Weights of a small transformer language model: 4954 steps.
Each number is 500 + 25 x the weight over its row's rms, rounded and kept within 0 to 999. Layers, rows and columns count from 0. Numbers have three digits each. The size before them is the row's rms in percent of the matrix's.

# o: layer 5 attention output (transposed), 512x512, rms 0.0209, rows 501-511, columns 128-255
# v: layer 5 attention value, 512x512, rms 0.0108, rows 502-511, columns 128-255
# up: layer 5 MLP up, 1024x512, rms 0.0234, rows 0-41, columns 128-255
# down: layer 5 MLP down (transposed), 1024x512, rms 0.0217, rows 0-41, columns 128-255
o501 076:503506573470505487481503526493475498537480534499505526508510513495501491502490508482511488569514470470495523499484461519501503526514513504524493495559493514480520509493497503461485474483515526495526506507476485491523490479491528491516505586512512526532439506528483527492517454498486548478468478464485492482501512514491495487488529494496472482503467502503499475510475464511523525494499
v502 078:490545467496508486448497504501501473491511568510456522528484509499467487515473511492486485454485498573538513470488493519509474529503527521491508493473472503496504487470514534491510481517487515510504516505451540470479502510504507520520485503490489531500477530470491488497488463490480524488475477502505522524496518489494508517468528487529486494498500543459505490492476480497503497481531
o502 074:491505488434498510568484538511452497488453465486551467469501527465512514499463511475512496487493512493475514505509498482482493505477518476521477489517485502509531477495524484500467483473527478500519476482518482508517504505511454515529485538492485436541502512529502486536478533520533487520489479492499524487511495420470526467484463516471523516504493483544514453506471521499497499530485
v503 093:518461511504505498511469463504513502541514512557530452503511471509470467488471497490545501499504509503487534514497478497516539498452481488456507522508500457500504521479489524482452443546488519509528520571478512470488503500497507505481501502521487528499484483513542529506496503500499485493453504510502578471529464502508533498487529504586502502474480523496490503479516502534553465495465
o503 091:442520517466478529504491542437496503467487502519507500497495482475513533517520495503500501488522484492543450512527506471504504489520463485554530489522473502469512490493499487514480537463502484487442520489516474577541487495505499519538454504519504470497525538495502497473458511472472446511570508477516463507462519470485473492507554503495509505540539509508463473569498488477453524502505
v504 084:497495545550489471481530465497491525530487501487535482532507497533514507545455527511538463554465498560498519493511487512507527488500501476484447504519500493536496513490490560545485493546489541464572433533509524513491483490549576488511451470542448469508486436475515520533488554528510503506520518490513516495466444496518490472458482487512502501488521503454517449461482485481489496498487
o504 079:463496507459495514481464524446487500506482471528491524499502485439520502496526512568478496480528505504498475488509482508476499475509484504529502479481488487498517505482488486489490522452483458525478490457484502497474505516486486518483499487505525492489535532519488488511497472493513524480518462499500514492487549509508494459525514507527531554505525510528474523505498489493519491535504
v505 084:486514505490485530528482490451513517498517477503540466479472530509523478536490529513494552526505471516468524570503544546501454499470492452527540504495517500538514479486502530527532495535542541507483493515552481484482516480480492460489471470501541482461536464525539523494505544518454497465528517531499508516503496510503495471498504520567486518506475462494514502483488508444486523524534
o505 078:509522486527526477468514495496473469497524527505479512526509496524504536453508463484498495483529492498491509465481467487504538475550512527556531482538484460452519516495483447479517498470482523500505514503512552511543471496516551538484470507478481526505495454473485522493496479503523450516502518496522462518514484489519513518526546500507506484502499514524503512551496507555522453511517
v506 081:472472509509528473510530515453465534467507473513483503465547497504510553519445534506520474486433455493450530487475473478470513519523497477514515474467552485509518515539529476521480544507504498499545453509513506497492501492537491500523535465534495514494530509505469516496479554477514480465534501513488480530491466478481519501467435534531470490514519514476517476492498500523512528525480
o506 073:484515500472500499506473494514508510510455549491561511462473520454523465464517516466518527567520508499509499505524474526443476448490526523474483512514483526502476489481510487501518447500502491495501468517459519474537480536502509502507495521493447489501432488484522487519530495519554517521454491475467510502493527519525476464529544476506522503484455469498509522461493507520509500488522
v507 092:464543521507462467474491472522461481529513517511498563504498499480419558480523479525544537480502460499509483561522496503449505496491501522482511525502535518472481485447500522499451542510489540521576486479519525487529478454511481483508523538498521473495537523446492536513494495490480531482519504506532528530504484517556493510494487538493494493536506495496508490504513487495479516511485
o507 090:532531500479513523523534485476532492471458516499504498482494512542540520497523497481502474474486527516471503481512474511515507488489482500545505499466469478525528545481496480534523510486476467517473497506519544492508483506508521475524486491488421500464516472534496525464501482522502419503545532505490501506513443482486528464522469499478498453512486545515587487480475506497492451545478
v508 079:517506482511476492529549507504425531500512527511489481534502495481522484504499470498509525481516508500472488497514543533519536497512502472512548520512527528558545487526501496518459531546481503478502526478502482505541493513503495467554494523507494500514535508559524510484518477472509508514464513490503508535518524518527450515525523563520519496444530500503445534495496480477469544452516
o508 073:506473487524518553496460481501543494507474482493537487502493488509482496486511490481511499477497486514494483508509547479484495477476512532481536536489496500488501490520485490504539491500494550514487512527494487471430504490497519520462458497556515509471518517494503513532521522520521530506503483506522451444512486501467484435515527462497493520529490497491464490481489493497511459502479
v509 091:523514502505503483542474480492516482474506524490463501505522469511499473487491465504506500487488504487486524495458506510530472487520501488492504545501560528529494498537512539468514539489508475520517507535500517514499503555487485500522485469519515489522538464519537472505554551495501486497473551540529467519481557499464546470506513538485474472516533515560501497476496492514517441491497
o509 089:509424492505494508446500508529446522521452550494506496514468513511490502452503476508523512510471486516510489435491529498489518483518487478504481477489457559488477523497507476509519515473483537485486511470486489512481531511470506500460493505501547540491481505526514468490462473485538512482517453484508517492525488501466494467491488466493524509516485524488475536505470472502503531478488
v510 090:512505471491492483507481491535475490485492502475462497520517498496502485505531516513516491466478506520508536481462481515477501515501504558512530472477524488494487496498500546516521499511476480511471508517445495494508479529496484498496488510536496545460505506540519513483492469455491513491489506485515506504487543498507511527479514516480465476472541556524511516512478499507500513448481
o510 086:465505509488523513475470457518521477464473513530547509484490505407499484485482460469500509495507491503527489519532543497490493478501499475503540516530489473501493507489498489505485470444518513455495542530536481482479518510534498522511486547450504476496528507505496474515451516519528504485493472527528518502522518512498471470516512504495474512533527482462464462478505471531471468509472
v511 087:478548527468513531448529516516478520497483527504516450527462507515463514530447450462517520491530477513499485493525555468507487534506464522520521467538518515500480510534517454512452521522431519511493472487475486493482498509505501515515457519500441453466482521512492514518497486502529495481494513506515483464506453478514463500497537491466519496491475497474523503508487470509440482489500
o511 083:485469467516518510545487507489482463542507509496507534489498479442546477451494542564507512503476448484484513524527488501494520503485509517440503541454500495490501481468482526474543503489532498486511474541494505511473517498499485479501515482530503540522536540516485472542493482491483548488525457500483520481492532522477536504559458512506513489471531485508445464504520503486496522497492
up0 112:520497494555479513540496454522465509503487508528516503484502510504536458502518464479512481472448565471431511496468499508498479463524489443529501499491531478510572499500488480476505483501464502491493526535530462498483486489488493490518514510524469507489506492551470531493486465527548529484468519517483526491508496502478534486541462497479507513517458499534501485493523502515537505480499
down0 108:475502520507509500502533511485471515444481458525514491489526533497520435516478503502553435535503492503516482513515502518467490544498466521506525515499523480486469539476485498508492476508530492501510490517480556506501498500489480515483475474503512515514504475502457558541503454532518500454493527483509505500491518484503498523499486514516488494471468523454467473574511532478532525509529
up1 098:506494487500470494564514479503530476471510535535460512529507480514567489494522481510510484505501457503517516512493505542532496492503494478546491495437503479570552550498486524503526523473523475499491456502497486453446453444466521514494500474529514520466477480538518531471491506527548429507498521486497553452497467453457525526499465498501499493543483499522541541461524496521528498503505
down1 100:472553504457499507504516525498490472498521505484513508520484489542493516490457493464492501522460534505492495524501476491478527497525512505484540517528513461467526492457439500487525506529510491471499562517514495556523493529470513491445518488493492493497470510477496459570526491461485545527516493507499554538519490518537510544533496524482507496505514489477496501516483504469485479508459
up2 095:476543488467514511567485488523521516494544513502493516508523506499532542548491507518473480481472519474529512475527510514556486516500447513536504463504478467483534517542533498460517502515480481500480489516504507490523521521514486499509520489510490513497525445536515512520506505497514461500488453493498448480529460496491522523514481490502512524514519508518517471524483487500543468503556
down2 097:528497490545444485465530485497519462456491513523516498484507497513463489473447525513506510485492501488483499478505485468494466500526520481491512493476482521508490509530485576487454515495479454421534521518521481499483477496483510530503484466501443450492512490518508490468496470487501510557520537527501568507484537501507480506512507491515490479484495513553494542546510499506488538494462
up3 079:520497481505455480499529490465501508444470529499489514541479499430518489484524557465486512525491486507547511559533455486506485486558516522495494534543474509506515503493504534507470513544532501479472502479481463460503483473498499492507519453497553464474483455508509491515483541506519515496514562472522490505475443511509518584544565482466471494496474499487470455483556504509512500506546
down3 078:506508553507508540474439480533513507550491522496458495484529491539483537562494482531527464496503501503520491474494548506508500472474490518532461491459511488482476490496489505517499508466476493518556525463495479554536543524532515527449488524495479501519542524491482503482495492492488475464480511525458551468541533499508457447467439479496499499545511489523500544537480484504515526498495
up4 100:517514507525517491509501549512503459480489521489492547492523512479506468497523509484472497517484496497469502492501478548519483513534481484546550510533502468477476497463511481533491542518466480502476491500510478475509486499511495454538444512467475537524522464527509524512504514558479527484491523518485452493478464510500489482517507495512529472486531509509522504482522498546480486534477
down4 095:494529509454489551468529471516498502488492488497496474504462491509503521484571495529508498493504492493492473592490540475466496527509530488507470521494475516545494491519511487502510512514463520548483501490527502538488519489507518512433535540512492497507501517455514463479488445492527466490533492545499513554515446491496488516492524491474477520492493493522464511511481462529510517530509
up5 101:513515531467505491494507524484489516454478461517494493482486501506484497524442508503517493476472501502505545489474530448476485491496533538465489486492535475492556519511473536500508488461500429494500534483584519496491465446501514475499504499542468521500530499505504529501472541451506489485512497537538445461533530477550488531510477446488521496514525537511540486549480494512514512493463
down5 103:482457521539443477533555447475488496529472538506488496493475522508479470518505446498528518511501517494525505480492456533541508510539460501521543490571449504487502504471538544478514529482513504482491521494505474493506487478519478532495479493488475468473488491501512506522541526537505457496544457526471524480504521513504485495527527532507487527507520495466481466493495512485487454456494
up6 093:490512537506506490512510476485546499522482477489426544454524493493526501514500514515472455484523512469517463519499483510509498530468503523498497516462482501479523548501499458479505490468478516546486521540511513500474500506499499501502505489492501508503503468498465497512533554492491512508469481504486490472450553517469512457486510493518448494510496535500527526515519460462524528528539
down6 097:535509508499489545511534532519512539493496462465525465503482511516517482505468499510484468519613529503496494481456540505529500499478511497514547478490529440530536494486520571505459528485478480488479480505481524512488497485497519494498518508506533522498493500508523513517502463497489489516508524466490508489474500497530500505570504502470499551498494480483527520479488520509494489468514
up7 107:525525530535491498516470463491490493480509526528460495504493529508533534533483521516525481505516476504519481503511535521499458475499476477509517487480477494498515504509524526478470559495437483493480490542522483500500455498488569495511533471504514490506512487548508482496517501526516435514503487493463536507504453519479469511537493496471470523508497468484540471466492500513491503489442
down7 105:485499492560509518522509479519526517521511538485512531518498531467487502509528515461478453512523483507541499465483484487535486483447516457462521508494495489522484510479524495508516521533510503501495476465445510504513528500524521500488485494458473528519513506507479489512461496454527496473450455553514527501457489538538498514431520514468540570491508489518489519501538508499486527502509
up8 091:498534446478498510524491442500494457502464539514483508477470491523481513487547480517468482489483477489520532467495524537514479485489514472502500462523496514473496507511492527468472523531455482497503450492496520486494494472469525483522492509546497508483459497513532507456534446489523463510547526519460536523495466505511465524514499469512463504555487516503517474494512522501530532485501
down8 087:499505510541522484501501504513486514534506487504492509545476502499526528509524534495478485507474486517479485468484477506509477520505470488509502530502506552458504484495503475485491486487488506513527522466465481513486491500511490569484531505454511534514534490547493499506564509495500548495456484491490465499506498528505516504508510467512485481481535493520485533521493492503501516495531
up9 110:505519455492526453511467490461506494508527490514531487508508495483544474498471468487480505551454441521452484534446545449478472506518540477525525465490472507496509504470503526498470512523462450513482467478459507491507502504529495538526528507482508528444590511500553490503504471517483519469499506505467455514560490508509506487516512492511492542500525526515518538550516505522490486486457
down9 112:506463478517496528537482480484473495521517536467476461474506489505492478467500512516493510525547555444520508488482483495517531460529463459547523472470489444522512546488532462465494513452485496468509503515542466492468502501478476466516516495519450462502478547511455505489504527453519486515495488530521500434514535508517485495513494525472493491472508540550490485464505486514523489526482
up10 098:502474542484526503525468496513532443511499504468485488498507498534514513508458485469529508436529461488455481527449471458518527478505492499503496516450539527505469493528537488456486495500524507474526501478537472507527485506522502502567457473460499534497470508504518516504528526514477517511486503488516504508505496499490513514531499465525515562513498444504496537517500498500531488502505
down10 086:509520450483471543503497522483467519492472530471470495484524513534450504482482540465470498531492506486541489476498481510495485492505493503496531500519549518492511479503511521515495502526539511488455519533450507507480552517425523449449536498526453494463467479547507519532508539504515511547542534491497538510490445523483491522492589522494501518503487495501498541471465543491515479527492
up11 092:442502496474483506516424512477514465503488496502445536464531459526492552510512481500496494497509488483529473483499519533507475512468456482520464493476548487465524536494500513475489521510509503489541495519529495519464520515505514511475542490515441497511509508549472499495540512497466500490495497541505563480528525510474487509531482509538498518503514510493547509485474451491536474510558
down11 091:531447465423510519537503498475527502530519491525503527504486496478521470492490504466506500527478489492544481495511509494487461494496484528479529491515459539537477518540555523525528444475503471463470503491498516460514469484493526460504467473477573462522462495507489478532473498519467496508523503482467501493530493512515511526511474494492503477509504514484450518481480496491549509504514
up12 099:511499539457504494512521497516537477510497485492554535477492514472491525506469482486472502494497478522529514493464453507494553497520539543459506478451543516502485485523537514506556488507537490488469487455502504497508487469535508502508525420510496555502484456478460517495541477513485531499486481510490529526520535484494503502565531475503505489531518506502508516505508471463484505528495
down12 102:515532480504491491478485464493523495478557503507498484505480495482549487490475505483513501472461479497464495470467514475498502509546497461529486482515508508548563489507500476489468518465485526507520505509522516501503479526485475487476519546453457500483474548521480484510524502469529474435484513558515471493459518493516549488487499513486537503510503513522529446476519527517482517504532
up13 095:503518544506497452521476485460488494466497499506531509442561507486497512513480482524466471488499479471511503455477520479493463513517470511523499463494465509514485499524577529489489522479489517517510465515493527515528475505553527440506558457495463530500540460547482505521529465482511512539478492506472462488465481489498517518526504528509541504512495528523522496489582519515517505498453
down13 085:487476525463525488492520474495515514483509531499504517511478492490517511427516532499504514473486527453504529525500465523496477503486504509471540594519518505498477512495538529519463504517489498485524513497511479506464507488478452520504499501519503467504500507534492491473475492478455492473524518505528503510550530506525540485495529525478533536490517472490508476493457485478525500511537
up14 093:490504555499469498505522561513495527500521489543486523472474542491488473511510525479452486513524511479495500476519529518486522505488569484498518494474541491501515491512519554506511513505497478495473530505544515484504494503482500494519479507437544488482517549486474486517489451495432496520515553540469520468482530486521501529531471468470484535490465465507514488490509464491481504459497
down14 097:513463473457515514506438435464466483491446504498509441534521521513492535487488482496541472530464482493493483472511423518463499529472449529504470511529473499523467505495512474509510451495492510490523472476468492528512504503535509501487516504530501495495450470504492517474544534489530519483472498473540530543493502512494475487502476544556490471476505523505519443486508548531559491550501
up15 099:498465523488498517532529476507470534496508481492480475472523524487511481519551525470510523542470454410530532514497536476496512457485497527525493509501373527510495530513518489542508485514499501497473505521475491525470475468479551491444543486489514461492499516513495513521496505525488500475521480537511460462495513500466484523512487507490455468527477478516501545499505464547546506537493
down15 100:533517510515494491550520498527495494482517524460510514538494530548460528456515460501490523501534556497493496472512493528497467497484521488517544511489523449514516487499512502450458481469490482534512494518483525496505504540527469499509500543465481509492527512532487511513468499539511477533491504526527554498509499490543495518490457494511490523475505506522502497511556497490463488505497
up16 083:519547482493485512488463507531510498499498512481483491475491472441479509514492507475515473488568468518521502505509521518463480483485539531543511460494509545501544474466522511478491544524490472508499512482540484468506462473520499493504522457490471541471543505486486502441542489494555510495526499477498475480503516502517477475530483487449517476498468498510525511511478486484521525513450
down16 081:439457526517464461488500479452487503500509546510525511489470500514543496510514502561482497519488520499526517453544492489475522501478514503481493495478517527520522497520500485498480498466504523478524501483500488444430544431506493519527453496502491531516531503510491485495532481511526496487479462508490495509478497523501533518470519529500506528482490477519456448489521473524536489500500
up17 103:480517483499486535505502485476499509527505557518490530511477485473509487532465511473511514484518456494466498486497490463528519486495487491520486504525475514472505519512514479499528510474480515510507503470541473538461485481517525543472518516443506499505528473525512504435466539478493490507501529499515487506484531512538513526495483440528516528488515470521511468510540486547434523542484
down17 101:513540500514493510462471417535474517514479493474489490515526556504497501506469482490493468530513479512472499496482551508463511484498555461511552535571506527477506519555472479532531532539490496514469489502534512515500517508464488501483499501527527513462486500531481499530516488522481483481523481503448474514524483500543491525514522526479513485528498526512506554515480542495550508493458
up18 094:506519475513479407465493508491504466546517502524515445508500499523528496475482466477517496509493514497488519532515495556512471502545541516506477523478525493504552500533494515450474489515478454542521502473508501503506446502526469511497472549470436474512464514507535514493452478514504508516485587534488496524466521481543520487484512472562478521503550498517569470516519516560489455488501
down18 093:497485517487521538482527472519515506475448502528466479456486519487476523505533501519511516486495559484514492515503517482513499478521518469509531503538444551504447547513492534524489515443488513521454487517493486454490512518546505489479509524561492493435497471498525488497485489515516507466505545515518543510508510494511526466511539488507532497514444556513488486494467481508486520477539
up19 092:478448510477468537497507497453502477480545470493483520516521472474484522506536501469524546518519461526548511480459518470513503535483493516491491500460488499477477552480492517472464480520493516578469494498472500484464504491549528509499511512485536467514533508504508509462482480514479492517505477503474500469521502515443483483509461485476468480506528509512505523465495476535542491510529
down19 094:497511522466465495501527467514466522543503515454483510482519550473496516501496507497512492541506542472506464453534511533473500519486475485455529531523513527552522493490526518530469481497510532466496498500488545491487497500548508468483497474497448496511478462532487521514483533476504489518533493523522502522484534502494519490446516514484510510507455476493509438464526493483514502537500
up20 095:520493529505515531532518449484513422442507534525520459480486463479465499556498525507525516464531503489535505501466512509564513502491515501557526501506501493496479517543501492506502520524477510504492461511517455548484511474496547472487493482496505489480483494499451503510505434479505487505501473483492507511466495504491494485554527476472517500546475495525504513477548477500496473508513
down20 094:499478506480502503500509518490517525495508523542535530496463510486492515492479491473528498475512518505517539536508536512492506431457493520488487480521525477479511506497484518499505488462520467500510487470509495491514539498509519517496483512538502498492440523498533489518498543493544506483529494457510460507537510490469534462494513473466472501510476515461575484486455528498474461549561
up21 107:500463539525505506492525492486474540533539513517487473484499509514481512478484478503497497517461447515540541501511510491518509524465510453489443515499443493482462522476521512500485507467504489572427470518530516501432544446529537511501485565528534448512494491495498520488493520496506499503529487516529487474460556482526548501494439479527443495523522498550498482449497511526505483502504
down21 109:487516531472506505492500486554505533521505481473546485513509490503465508455518488482524517499576528503505479479482497504500516517460505508488526503505512490473518490503502529515495515502519517527509525476499452510456505479520471450475466470478442495486490496494509515505462545487512514482510516518509497477509553512459455486488548487493482493489509497502516559501500501519509494487536
up22 104:528506474481482478540475468451473451490507535545496505501496495537555524500470508475483473490516451553521478541520502492471476500473508485526502502528467484461490556500492505479492523517463499560502518503502495497476490505527512508504502511447500490507472509575512500486492481496509470489464476483491513438515506524510514520524518512493518502541479500520507545491507460516536491510514
down22 103:543505531515475510487534514509500486477462507473493527529513476517514494499504561532513496467502516499513486502443491531514479464515484487483482493460523472519502493518471478531495515465523512470492470491520476527504524531497501490535526496489529529526500524489435510505541488513453483507494490476510526542517526470563505514484478516532510511506514495498533448529512526508515481509482
up23 090:525525501562481481542493527523497470496506483479478492521509526497523474508492507486503479497519488486505471506506527482554490501510488442530538467508504499481484502485519484533500503495516495486502539458545531478482509493504491516503520533471517534523487459493506522477516493453509452504441505462518517481486515475469467504497489473514521500535490453489492448492518490492504482473474
down23 093:496530488485508480470535501512504496491477527485505502502488475489444541514512491531496508509518502475442502491468490480543522525468488505533470496541548469524477504479510494475458505485494448530503510484518499528442503507462498457466516463527493477527477541536539508494504506515494458496519502451472493519478512505517494516525503525517467524495474497503523453466495463503459509534487
up24 081:484521492497451496520482506480536532499517485521538490467503490484512517507509513480510498526464497517535521549514486483490522527548504515454520530528446462487463519454502483500488505523450521531485540503504511472487487550505496478501481506490518509526482503490510510494476521491462515475488499512485510531474487482508485496526490514520466502482523475473505493478535478503456495507467
down24 078:524474529502563536486536480520479485477488502516484487516514496547483535517522520545522480522540454478485521481477524505549485502451498502534484461477522518501486464485493539488509450460532486488538461484488535498513543497541538510456482468513459501476535487498535526487503471514498520542491480535461510491505521490547516479475484472495527489506488482502541530486541495506496494515516
up25 102:500456457492497527507505527510537478536524503493528510521518471460481521521524479483509461479502433504474486512447508518477506523508506484503494497495496519485501511510545496498517512422491510498464510491511458541496492515501487490511542494510508512462512506502510553480528526505452512501495518486512440453517484509502501457537511459508543474519524518525496510520534496534543523505460
down25 097:503511515509557493529512477540467483465492484495519479516507462520453526479509444527465523481462485504493506499514502514489458494469537528521526504491539500478512516528529513536538529483491490483502529543500478498526513536508504480518542467489526470492480498496503505499486500524493534451509501480522479490487551491522500451538516502530469425503507511497536494520541521479508500509444
up26 117:506472566507507461483518474524469532483464546519508532436497490513520507518473530512476483496479497475479507497507530567483469499451477522482511457468482502524482513486500495497497484546491495533479519509539501559474514460490480464517512499471482522442518477527496510502497462473458510522512490560522508482504499499520476505499511503477492493500491509494547488463520486518475501506503
down26 124:510513482524463477457501490514530513515457506484480542515529524490478503530481515471509487536496491538499519551493489554493511474530502496478523470472506512446459513463497482488529551503480507513475500491465534505453494485515469482484482495507484502504497497534515514465494515520470548516524511530512495506467530467558509498532509508493479469531488519504514513475536515513517435526486
up27 092:559449475562520509508516527492481492475493455527505551489496482495551470503488465486537492480498445516485503480487519506481510498505449492515510448487477485499504515515514545552508519472469518543501519526506498511503478449477494490536478528491504524453458532525521519485488453508550463483477541474528486480488509482465526521524518421510512513508494515517494501502511491528489484465445
down27 090:495482528525514502503487533537527477504493500509489467457481487476516505483530496546493496491535505548502486465511501553475501507444519483505471470502520518523511480435488477485460504502524510457537469509497488530500526516482543485509490478503470529511488480493506524490448492503464478562496479514497495504458467505512512467539451508535527509494506477484508493506500461484476506487513
up28 096:491522478508512482518478513481525484498463536540478514520535493501568471480483507470483541514487530501537469517498469527523509498503489516502499532514508459519524526467483528502536478491463480518534510493524508470490556526495549512497474513474519539508526508501498485497452488478552492495523472505529489517493543479489479507531494486488501498498455460544488492482501503535510485489521
down28 095:477474521489510499475542483491541490485519501485524514478445535497511493505513487483466475511501502478476566497532533449459488487515495498499496505480594511516516462512469536527523520502505525534509520506540493515482495516469485486448544503511487427495501517504512497511566447508476474473490534529497463519507518535510459509500504526511524506513489512464461495504464503506538496532495
up29 097:494479526493516482503488478467502474509505500520463532512493472455479519497496464523498519473501495478462560475457472502506503490505507465485505487496446474485543525468512563480485513525488490567521508485466507538459503470495499521504556496527442468495502480546490527506520465490552514496506500487481528499537514520459492526533480482500481489508516493518535522487468497480465538483479
down29 093:510564467517497517521481478530465467495518465514524477522489463474527496453507481543498491485515531527510469491494500520492550505515494550533487501481472505527512543525498490478550494525442510459503485506545501477500493542472531469501492479466533524523485512489485491525519492497465495489486482515486488504464504487548537459470505482484543509524480484511520480499465491489473476522506
up30 098:527458528521499477510479462489495484480531502517457479489509540478512508510511496510462464485515456509510480527492517537517452519508498517551519461523465454505438527489515487515514467462503509581491519497514507519484487514530521518500444535499491473474509484528478548508516502520551451509462507470501521500513532461484502509484504476501481489514504490499513507494499476498546478500486
down30 098:499491508485504509485512502459498514501531500483467482514524460537477511492505541529489504483467531432540504494467532513497503496531487506524467520513513489525516501515544497505496503505446517471484510489451480527514485501505519471495507433502477462507523475506443483532555498501495504515513477502530516520491502498500499488475480549494525538480498496500490495449478446491473490511487
up31 109:488497484510531496545505501456459519493529494506529546462494472543485521506477523510536484528513464491485529447468481503530477504484486538542518470520516519499519491490500474464531503471544477502554495532542491511467506513514522487533487526496505514439516452516502516482499479474454452507531503502474513538466522468466472520491501501515521523550476514509516496533546496511501509489529
down31 112:469515513495497465537493450499504512508542544487553496492461456428502479509500494464506558505498510493492541471469471498512493483488528512477527495525498502457521454491486510497499461516537528521474488530485482472496479461529445478513501500487530470532488494489512523502512533485539517466492474529459435558488526541516515522488472515484540487541472503505493525509480558477557477519524
up32 094:500521521546485474496452524469512426472520500510497483475522495448514474541504518511505482525517497494526468511502512513482491509506503472518462505484574478534445479527531522546530508508483519570532550544482511503512523485502469449524486532498449492433485481468456485499494504533468476479478514479532511467467507475528458514533487502482485501508481488500524488506530516529502511485509
down32 099:508520500460460497512509456494492502479540497497515480529534520496480496462504489491513513473464446483513483518487516465475471503534502513506550477539451523481480528520484504523481513458527520476459553517510493498490471470538549510465503466480530467528494464475484534524504512487526531451523518489497460486489520460509504480450513509485507514468489497452517489475449489490513521506510
up33 097:475469536537501467485502498509515505499538487506480525472497492477497459523503513497475504545513521507514527490493523514528489481484493516497508493465497506517457494505516466487515476499424498525486473508538504475510507538509469487530443529428495498471529491532518500487482535530522482490505451497520471527524494498537518476483467468495487578518500494503516520492485487547481482521476
down33 094:477516482476497540512499517519492487477497502485450527561494519461498522526516484510527524470511467476482462511495507458468509485510476490440480546511524517482457512468536489471482540481514542501502482497507455534454520495480473458501518500528493493534470507506466474503461496493473512470509503517509551527489509531482476472513523476518476455439466523544495484510522523488482547484514
up34 110:483526489512466480455486488465541502492558500507504531452509485508489491493438475494503510548493447499507516466481530469496534520469489493525503498493486485528486527495529489509539499554477484487503547540501482470452506465497524519473520492495454493494503494503472508508511483511473520474524494508513484486475494486537508460494504525501504515511489520518498464483488493496509506501513
down34 109:509509471506481540528439523503493500549496495504494472509498487441464508467471516511505496497499507506443515491507453489508495538528475512523499526513511500474518538494499545508490516481499498474533528462512506499522500487442549506475515488519548481501467530478509492458496488469470474487519511518526434483518543477470510529475498480482514516473488514494536498493524481532521471445500
up35 109:492454496527512497515504497498510506483538532505527522525473496479533533532503518508446498536483443514531518478518485482499483457497467501516485460476487470534480478538506534501510495472466491508497500514524486493504486477513518446512517485509480484470496462512522521538482458489482502501530547512502485486521455527487452520499490486494517540534480483524524521467489444562465502494477
down35 098:489508495508509475484469550519473466477496493542490509501450492503492474510550494498535521531537522515514481531475483466470499511510511523500504469536480481534519512489511499510475545487506510543500528469532474517487459517532506518491527478475502487527516461493505494502527496514524471514462543509505504492483521526513511494525524550507526522485537506514493493499514480527483517514557
up36 095:502519491512510476465486474480475513486521435525463516481477535498485540512502498471498531437531481505481529487475503446508511504515505466479511494516525495510543529446491543518550487492514472487533531570476469519427452517514500529519541493506496521517521482503469523531501507477505534526481500548517490469493505486478502460539539515515538532551531488503520459575497477491503526474474
down36 096:453487504475489495461498522495486460489475493529489471477521482513489477501496450489464477496477485535509491498504515469451462508517514527519500501501476484552536482491503506515471506485484529482476478490512504477561483491490515491539489527559581447476483497486496485481505526499536519512562506490501499505493498529477521525475501542485478500508444542509488471474439511510496500483505
up37 117:485507528547519462541495484505482496491490541489522515470498460453526513550474512529514508472498411459513478488464482500483516503521529519494489455503513496494491519497558496498524486528505456523525487526505506489520478492496513492501506505490497497476512467522521495521478491511489474484510521496475484476497503501510482505504536474527489517510507430526524501493486498538512494457476
down37 115:508504481482517502485500493524480469500500515549473514531487506533515475486488481474493488506466492499475488499516544535503519521495511509491508494490524503502497474549500461511528500528453479513532508478479468472543511515516529513518500498517469524490528513492534464491443458517456523477462479499476471482530482501486521483544507492493494472464542518476502469522502522479481516477507
up38 094:491481493495499523510509479455483467463484545521482467469496512492475505543530469486471454445525467497487505490497487491547511520458505474537516493528483492474507555514476490490491479488506480483498476497491462488489492483527502463512507528491525516505480474529511512477516520496457481487510524502472473472540500487535480490493537491487490473492489477534506490513495521478532483502517
down38 100:510538502487500443500520537497492484515512495467484516493503507532494505455464484489527512544492503503566530501529525537498505508450490490475519523430521476503523483486526488463475480492524472510464494464514550490521498512474533496494497492503509504547533505508508483483472493469494548521498507501483492468502502506505512508488550467499493505507477529505536518527522504481496476499528
up39 088:491480486510486537506458483513484509521516528496495481498475473496476507559490509438538526501470464482499509490502501493495521524467474491470476473499526525524483533475529539519509533521504493480458502525506453556456458497543546498493538533497493481424503481490526507476466505478481487535497545536510516532480512498508505490521522509557477523556533485499509485524491475511493516477480
down39 093:482479503503522501474515479475470507524534501487467455487462525472486500489511519521488515441450487480498507477466517501478507532506531478454483487484468501483490544518528552520506562503509531485452471504474533492500549477492483506491539444539517513508487499466512462500470511502523499514545506499531469482507495468496563490505536495494480491486456541499521463468508522533488513472498
up40 101:521476521547507504529493502489529487510510495543490484493498482513492488471427479470515507493531485510523497437477546530528473535542534524458482494465548523518504517517522501485498524470509496520487468490491527506480487488528535513545503485497515506510516510510549499471479471514575469468451458488483489457514532506490514495533512466532453464538513553509512543475548470478506501469483
down40 099:497489513473543539532478509516513545497497529492466504469474507507499492504505516511489556480495519517497500528489486459497480479503472506500474476487513514458509450473484451487538493528504499546535526531483489524509529521509464471479507571508533499545489510495460481515525528499527502525528474546527490485531494535457481529469533505464508500520502505530491499546436504497486493554476
up41 097:509462506525511523509494447512425502540487481504486466474472470501545508492522451485523527540515460509493543471447476490463531485531469534480491499525471518541508519485511501505524523498479497488550489529495468510425506472490564489517485525512510469474469477542470503485498433525553479507490543520469518499516500515513514523550531515509492552567492508521508543464514487470492540483507
down41 095:493515486480505457510492526474518482471524486491496474505481472458481516498451497518540531494479481488518512500521531527485468524457529457470500499464502514451475546490507482491523457533493542515498544502467421512473504560461480500446522476496556493518503535500465497470482539469499500510482469507466501494526487523507518513457481468510495495490499518485482535517512485496470542510544